Each number is 50 + 10 x the weight over its row's rms, rounded and kept within 0 to 99. Layers, rows and columns count from 0. The size before them is the row's rms in percent of the matrix's.

# layer 12 MLP up, 256x96, rms 0.111, rows 145-167, columns 48-95
104:50 32 44 61 57 35 42 55 64 29 46 62 37 50 32 39 45 49 44 40 52 50 73 56 45 58 51 49 56 30 60 47 37 46 32 52 62 39 37 55 34 48 56 60 52 46 58 61
093:34 60 50 52 46 48 29 51 50 34 59 51 39 50 45 64 50 46 38 60 49 52 28 67 28 36 49 40 46 27 56 52 49 32 36 53 62 41 56 50 60 56 56 55 52 43 41 41
113:55 70 34 46 44 35 47 33 51 61 39 53 36 48 40 47 42 48 50 53 57 36 48 52 53 47 71 53 36 52 55 46 59 59 66 43 70 52 43 33 50 45 46 26 62 60 33 62
104:39 55 62 47 62 46 43 39 52 63 39 58 39 43 43 47 48 33 47 39 43 56 52 38 52 54 46 40 63 57 38 40 45 68 63 43 64 48 34 64 43 42 53 39 32 55 34 65
096:51 47 48 63 42 36 36 55 51 48 45 50 38 43 45 45 56 67 55 31 50 50 57 60 63 36 52 34 33 45 55 49 57 48 44 53 44 45 74 61 61 57 54 44 42 39 57 59
107:56 33 54 36 46 44 38 47 33 45 59 62 57 51 49 39 51 43 53 49 35 57 34 51 41 34 45 63 39 53 43 55 57 69 53 47 71 45 53 75 53 40 48 48 53 56 49 51
104:60 58 54 55 63 54 54 33 36 55 58 44 51 65 55 48 58 48 50 50 66 40 53 40 57 40 46 22 42 46 51 45 54 28 42 70 46 44 37 48 57 37 69 63 49 67 46 55
102:63 51 67 51 57 41 54 43 29 51 63 58 47 51 48 33 47 61 51 39 57 60 54 56 49 65 42 55 68 48 54 65 66 64 52 48 56 44 57 47 36 56 46 57 61 42 48 37
109:51 60 59 48 53 40 41 49 47 73 57 36 55 33 68 55 33 54 48 38 39 57 50 47 37 68 54 55 43 52 34 36 37 57 61 56 44 51 32 35 49 46 48 78 61 52 35 39
103:33 55 64 51 59 41 59 41 55 52 73 46 58 55 64 54 50 40 42 45 62 34 61 49 51 53 53 49 39 39 60 37 53 65 49 49 62 38 46 52 67 55 47 63 63 62 53 70
098:53 51 49 38 50 38 54 62 46 41 50 48 46 54 56 39 53 46 67 59 47 72 45 50 39 57 47 55 61 33 58 50 61 68 52 40 20 47 53 42 38 59 59 33 57 44 47 32
098:59 45 50 40 46 58 39 56 55 52 40 50 49 46 40 45 30 48 62 54 59 29 44 43 56 65 41 36 61 41 35 35 50 53 50 44 47 48 59 49 50 43 67 66 57 54 43 47
098:69 50 61 41 57 56 53 47 53 51 58 33 38 67 51 45 45 50 34 61 41 59 35 55 61 64 60 42 57 34 65 50 55 67 57 46 46 54 42 41 49 62 58 44 51 64 52 55
113:60 51 77 58 31 64 61 53 34 59 53 49 44 43 39 37 59 51 50 53 50 42 47 61 56 43 45 46 44 54 46 42 50 69 62 62 38 61 49 67 35 50 72 46 34 53 53 43
099:61 57 38 39 49 56 53 34 39 65 59 55 53 37 41 48 48 51 57 55 35 60 44 48 48 54 55 45 43 43 62 69 51 49 48 80 54 59 62 63 51 35 53 53 33 55 51 37
101:37 47 55 46 42 34 50 43 41 50 55 68 54 53 43 44 51 58 71 60 49 48 43 40 48 58 48 54 54 41 58 46 51 59 41 53 54 61 51 60 38 47 58 64 49 57 72 71
096:56 44 43 52 65 55 47 54 62 49 50 60 38 55 42 42 40 51 57 52 79 64 54 42 46 52 32 43 41 36 47 52 29 34 38 60 60 52 69 52 45 46 66 32 35 72 45 55
099:58 52 46 42 58 50 33 54 52 37 50 36 50 44 36 52 53 38 36 52 54 44 62 52 49 50 67 60 53 38 46 58 43 61 47 58 44 41 45 55 49 58 74 57 64 52 48 66
109:51 60 54 60 36 49 60 60 52 52 61 43 62 70 49 62 51 36 40 45 56 52 72 58 47 65 42 58 35 44 54 55 40 33 57 37 49 46 48 47 81 43 40 53 55 35 53 52
109:39 46 58 48 56 41 44 46 51 48 54 45 49 44 40 37 55 61 48 65 57 55 30 58 41 57 56 48 60 51 44 41 54 34 33 63 59 45 48 43 53 58 62 46 75 26 58 54
101:25 56 56 45 32 57 39 36 50 43 43 26 54 50 61 56 70 44 64 62 52 32 53 54 46 53 48 67 47 55 67 37 44 55 57 48 59 43 50 49 53 54 35 47 49 58 50 43
109:61 60 58 51 25 51 62 62 44 49 62 49 45 56 67 65 54 49 52 48 42 32 50 44 43 39 57 51 58 63 34 55 57 41 44 55 56 57 37 57 50 45 53 33 45 48 59 55
092:66 61 45 66 32 49 33 58 49 59 58 58 61 62 47 53 51 64 66 47 43 48 42 51 39 23 32 45 58 40 39 51 43 61 49 60 51 51 37 33 39 52 55 36 55 54 44 64
# layer 12 MLP down (transposed), 256x96, rms 0.107, rows 145-167, columns 48-95
102:36 56 49 61 55 60 48 53 42 67 34 50 61 56 52 55 43 41 61 56 27 44 45 58 39 46 38 53 47 45 34 53 50 56 48 41 52 67 56 54 38 46 56 62 77 46 57 51
097:63 54 51 50 56 67 58 57 52 32 59 49 45 42 32 52 27 49 35 58 53 47 40 47 61 70 51 54 43 40 33 54 62 64 42 62 45 66 34 62 48 56 63 42 39 63 45 46
106:54 62 48 40 53 64 39 38 41 47 58 54 38 58 53 37 60 39 40 48 48 49 48 70 37 54 53 45 63 61 57 58 55 61 81 54 41 14 44 54 41 70 61 32 32 56 49 47
100:55 35 58 60 41 69 35 46 52 43 53 39 51 48 54 57 49 50 59 40 67 61 53 61 50 50 47 49 49 34 31 54 43 73 48 62 44 64 54 41 34 43 48 53 40 58 60 52
097:48 55 34 40 51 37 50 59 51 45 56 53 54 63 30 39 53 30 40 75 43 53 60 43 63 66 37 52 43 59 57 42 38 50 51 59 35 42 56 47 41 56 52 44 54 53 49 52
110:54 56 55 43 38 41 39 60 42 69 28 43 55 41 37 55 70 60 50 56 56 70 38 38 41 49 53 45 56 48 45 65 29 50 56 36 56 69 55 49 37 40 64 60 62 67 54 58
102:56 37 57 48 59 60 51 35 58 47 42 56 49 36 46 43 34 57 53 40 59 40 62 66 56 64 36 51 51 34 66 45 43 45 57 32 49 57 65 53 55 35 40 42 35 32 38 47
100:57 29 62 53 47 66 43 49 52 27 44 57 51 31 56 46 54 50 30 52 43 71 46 61 47 58 58 57 62 53 49 73 50 67 50 43 53 38 67 44 59 43 47 59 37 38 48 29
106:33 47 45 62 38 42 45 44 50 49 45 50 35 53 51 45 42 41 28 38 60 72 35 44 37 56 36 46 50 69 65 58 51 53 54 43 41 64 61 44 64 58 56 43 55 46 40 44
104:64 47 66 54 63 54 53 37 47 73 48 41 45 53 48 65 45 53 45 57 45 39 37 60 47 31 62 50 56 34 51 58 48 43 36 49 57 69 59 48 50 41 59 61 49 62 51 56
094:50 46 65 52 34 60 38 52 35 67 50 43 53 49 58 38 50 44 21 45 55 44 34 36 59 47 50 64 41 57 45 41 49 38 47 64 56 38 46 65 58 47 50 56 49 63 58 72
096:41 40 49 54 56 62 61 49 66 54 26 49 65 50 46 62 40 51 54 44 45 59 59 45 50 46 39 32 62 58 34 57 56 37 41 23 59 52 42 65 63 43 65 65 44 32 46 42
100:47 63 65 48 56 65 59 64 56 64 50 45 42 36 51 48 45 56 66 58 51 52 49 33 51 37 52 34 38 73 49 42 39 40 54 42 66 57 67 53 50 59 57 61 50 46 36 53
115:46 49 40 28 51 36 53 62 56 49 50 50 61 32 42 43 66 44 40 51 47 49 46 75 50 53 57 47 50 50 35 58 30 54 47 41 54 54 59 62 43 65 47 48 31 51 57 36
104:33 47 52 51 61 28 71 48 44 57 55 56 59 61 45 57 49 46 65 51 51 53 54 40 68 51 42 69 46 55 57 33 31 64 55 52 52 31 50 49 51 46 46 60 54 29 65 60
103:50 42 58 50 56 81 50 42 54 33 41 23 35 48 57 40 46 61 62 54 51 41 55 54 52 55 53 64 60 56 34 57 47 21 53 51 61 34 49 52 59 53 49 50 51 54 61 67
099:50 50 61 43 44 56 46 43 54 58 24 60 55 41 65 40 56 40 46 54 47 41 50 48 59 57 59 65 46 39 36 55 52 40 54 56 75 16 45 38 60 42 44 57 50 57 44 61
100:62 62 33 46 63 47 48 48 43 54 78 59 67 55 46 36 44 49 63 57 66 43 49 57 57 44 57 56 58 37 50 64 54 44 68 47 46 73 51 55 52 41 44 51 64 55 49 52
106:57 44 51 61 55 43 45 60 55 39 69 53 60 68 44 75 43 58 42 70 52 32 52 55 46 41 38 40 37 41 52 34 52 53 65 48 60 67 50 38 57 39 58 54 37 44 52 33
109:54 51 69 55 62 70 63 47 57 62 66 44 27 65 46 54 58 42 37 50 44 59 48 54 51 43 51 57 58 54 50 41 57 42 42 50 44 47 46 55 55 59 33 47 48 42 34 62
098:58 47 42 43 54 82 51 53 42 73 39 51 46 57 55 42 55 36 49 47 39 47 40 45 45 48 44 55 62 56 35 48 52 43 37 56 61 52 57 46 48 52 49 55 45 43 47 61
107:51 41 42 27 56 29 49 53 36 37 44 47 58 44 48 56 37 56 50 62 56 48 44 68 68 43 55 66 53 57 66 43 42 62 52 36 48 40 43 47 43 38 51 56 35 33 48 47
096:58 62 61 53 44 48 56 35 72 43 59 42 52 49 36 41 55 58 50 54 57 56 56 45 42 48 26 59 47 47 39 65 57 54 42 61 54 43 57 41 62 34 52 54 38 39 36 53
# layer 12 MLP gate, 256x96, rms 0.113, rows 146-167, columns 48-95
104:53 40 65 50 50 50 54 54 53 34 45 47 41 45 45 56 48 35 42 66 31 66 49 49 70 63 40 58 40 50 59 66 40 59 27 61 67 48 53 48 53 55 59 47 33 46 51 60
116:48 51 56 52 68 60 40 69 72 36 49 54 42 64 43 69 47 37 45 46 38 63 52 56 58 48 38 47 51 53 46 47 42 42 55 65 36 34 48 55 34 49 45 56 40 40 54 33
098:36 65 56 32 78 48 58 33 52 71 49 47 47 44 36 59 47 62 52 55 48 45 56 58 62 49 42 41 30 50 50 53 44 43 56 33 60 46 42 58 39 50 52 51 51 61 54 46
104:73 50 43 43 70 56 63 52 62 51 57 50 48 47 61 62 63 51 53 58 38 40 45 47 63 36 52 53 48 59 52 48 45 68 38 63 52 47 25 41 37 50 63 57 55 44 43 43
108:51 64 47 49 31 37 45 55 60 39 57 48 35 36 38 47 50 62 43 49 45 59 40 38 66 58 31 62 37 46 47 60 30 34 50 60 49 44 63 41 42 42 45 65 50 53 46 39
099:41 53 49 42 49 56 50 62 47 58 54 44 38 36 41 55 58 42 40 54 45 59 53 49 71 50 43 68 51 52 53 18 55 42 42 39 54 49 49 74 48 57 55 55 52 59 64 45
099:34 54 44 47 57 55 66 60 59 63 46 44 54 50 37 49 54 39 53 65 48 54 41 50 41 50 55 60 50 78 44 58 39 65 49 80 49 50 44 60 58 60 48 58 31 61 64 59
103:52 47 67 42 45 58 40 46 61 31 46 57 43 56 57 40 50 54 36 50 32 39 56 39 69 44 70 48 61 50 50 49 53 54 44 26 48 39 54 37 67 24 56 52 37 47 42 50
101:44 49 42 51 46 64 68 48 64 51 43 50 28 58 48 58 38 38 42 51 45 38 39 70 41 38 53 48 38 40 52 56 48 42 37 55 41 40 68 57 41 46 53 30 35 46 47 68
095:28 50 63 50 38 65 36 55 42 56 62 34 39 56 48 57 55 38 23 55 57 51 40 47 53 51 58 51 47 52 54 30 32 51 42 74 53 49 42 76 55 39 60 49 52 54 49 61
098:22 42 46 43 52 45 30 42 47 56 60 39 44 49 54 51 45 57 45 51 41 43 49 53 47 73 49 47 61 59 40 44 51 58 52 58 65 46 30 46 51 53 59 41 41 42 58 42
100:52 25 52 53 38 48 73 56 52 50 41 54 54 49 56 61 69 44 51 58 47 40 60 59 38 47 71 40 49 42 19 47 56 68 56 57 46 41 69 45 56 52 44 55 42 58 47 55
110:56 45 47 30 47 56 46 62 57 43 52 39 48 67 45 51 43 53 48 52 56 51 45 75 67 43 56 51 55 61 22 32 56 42 62 48 72 42 36 39 62 41 74 54 52 47 45 47
091:52 54 55 36 47 46 46 51 50 60 39 34 43 40 51 34 62 38 25 48 48 52 44 54 59 61 66 39 50 57 66 57 60 40 47 52 45 53 51 45 28 54 52 59 49 35 52 53
110:32 54 66 44 55 64 64 54 45 35 57 42 42 54 66 51 57 44 48 59 43 42 50 57 52 49 36 69 59 56 26 58 35 31 68 51 31 33 41 73 39 40 56 41 44 42 51 41
102:47 55 42 44 48 56 37 37 55 48 55 55 66 59 72 66 36 48 50 49 48 55 56 48 71 64 47 56 47 43 58 40 58 49 57 39 44 46 51 53 63 53 55 53 37 36 68 52
099:47 65 63 52 40 51 34 49 41 50 65 37 57 60 51 58 36 58 41 70 30 62 34 54 35 53 48 51 49 71 65 46 44 54 53 44 50 48 46 49 47 36 59 58 48 41 40 33
106:59 42 67 58 42 48 65 57 58 42 60 43 44 78 41 65 61 44 40 52 63 63 45 54 39 77 38 54 51 53 40 58 46 47 52 58 42 22 62 59 44 44 51 61 53 39 37 47
110:74 46 45 55 57 62 46 58 72 52 62 54 55 51 47 45 37 57 51 49 44 52 49 65 53 68 58 61 26 52 49 43 43 49 48 52 52 45 40 38 48 21 59 43 35 45 55 51
097:58 46 44 48 45 55 50 47 43 36 42 55 45 55 62 49 56 47 48 35 58 51 25 51 40 47 58 59 53 75 36 59 29 53 53 42 50 41 45 60 47 45 41 55 77 56 66 60
098:47 58 41 42 51 57 47 41 57 53 54 44 37 52 48 45 46 48 48 46 32 58 38 52 59 49 55 51 40 61 42 58 40 63 41 60 24 40 41 43 56 57 48 56 33 42 50 71
092:52 39 50 49 50 63 32 56 43 32 37 47 31 52 45 65 46 51 54 35 47 63 38 48 56 44 39 52 68 42 53 54 49 57 50 40 60 47 67 72 49 48 38 43 54 59 46 32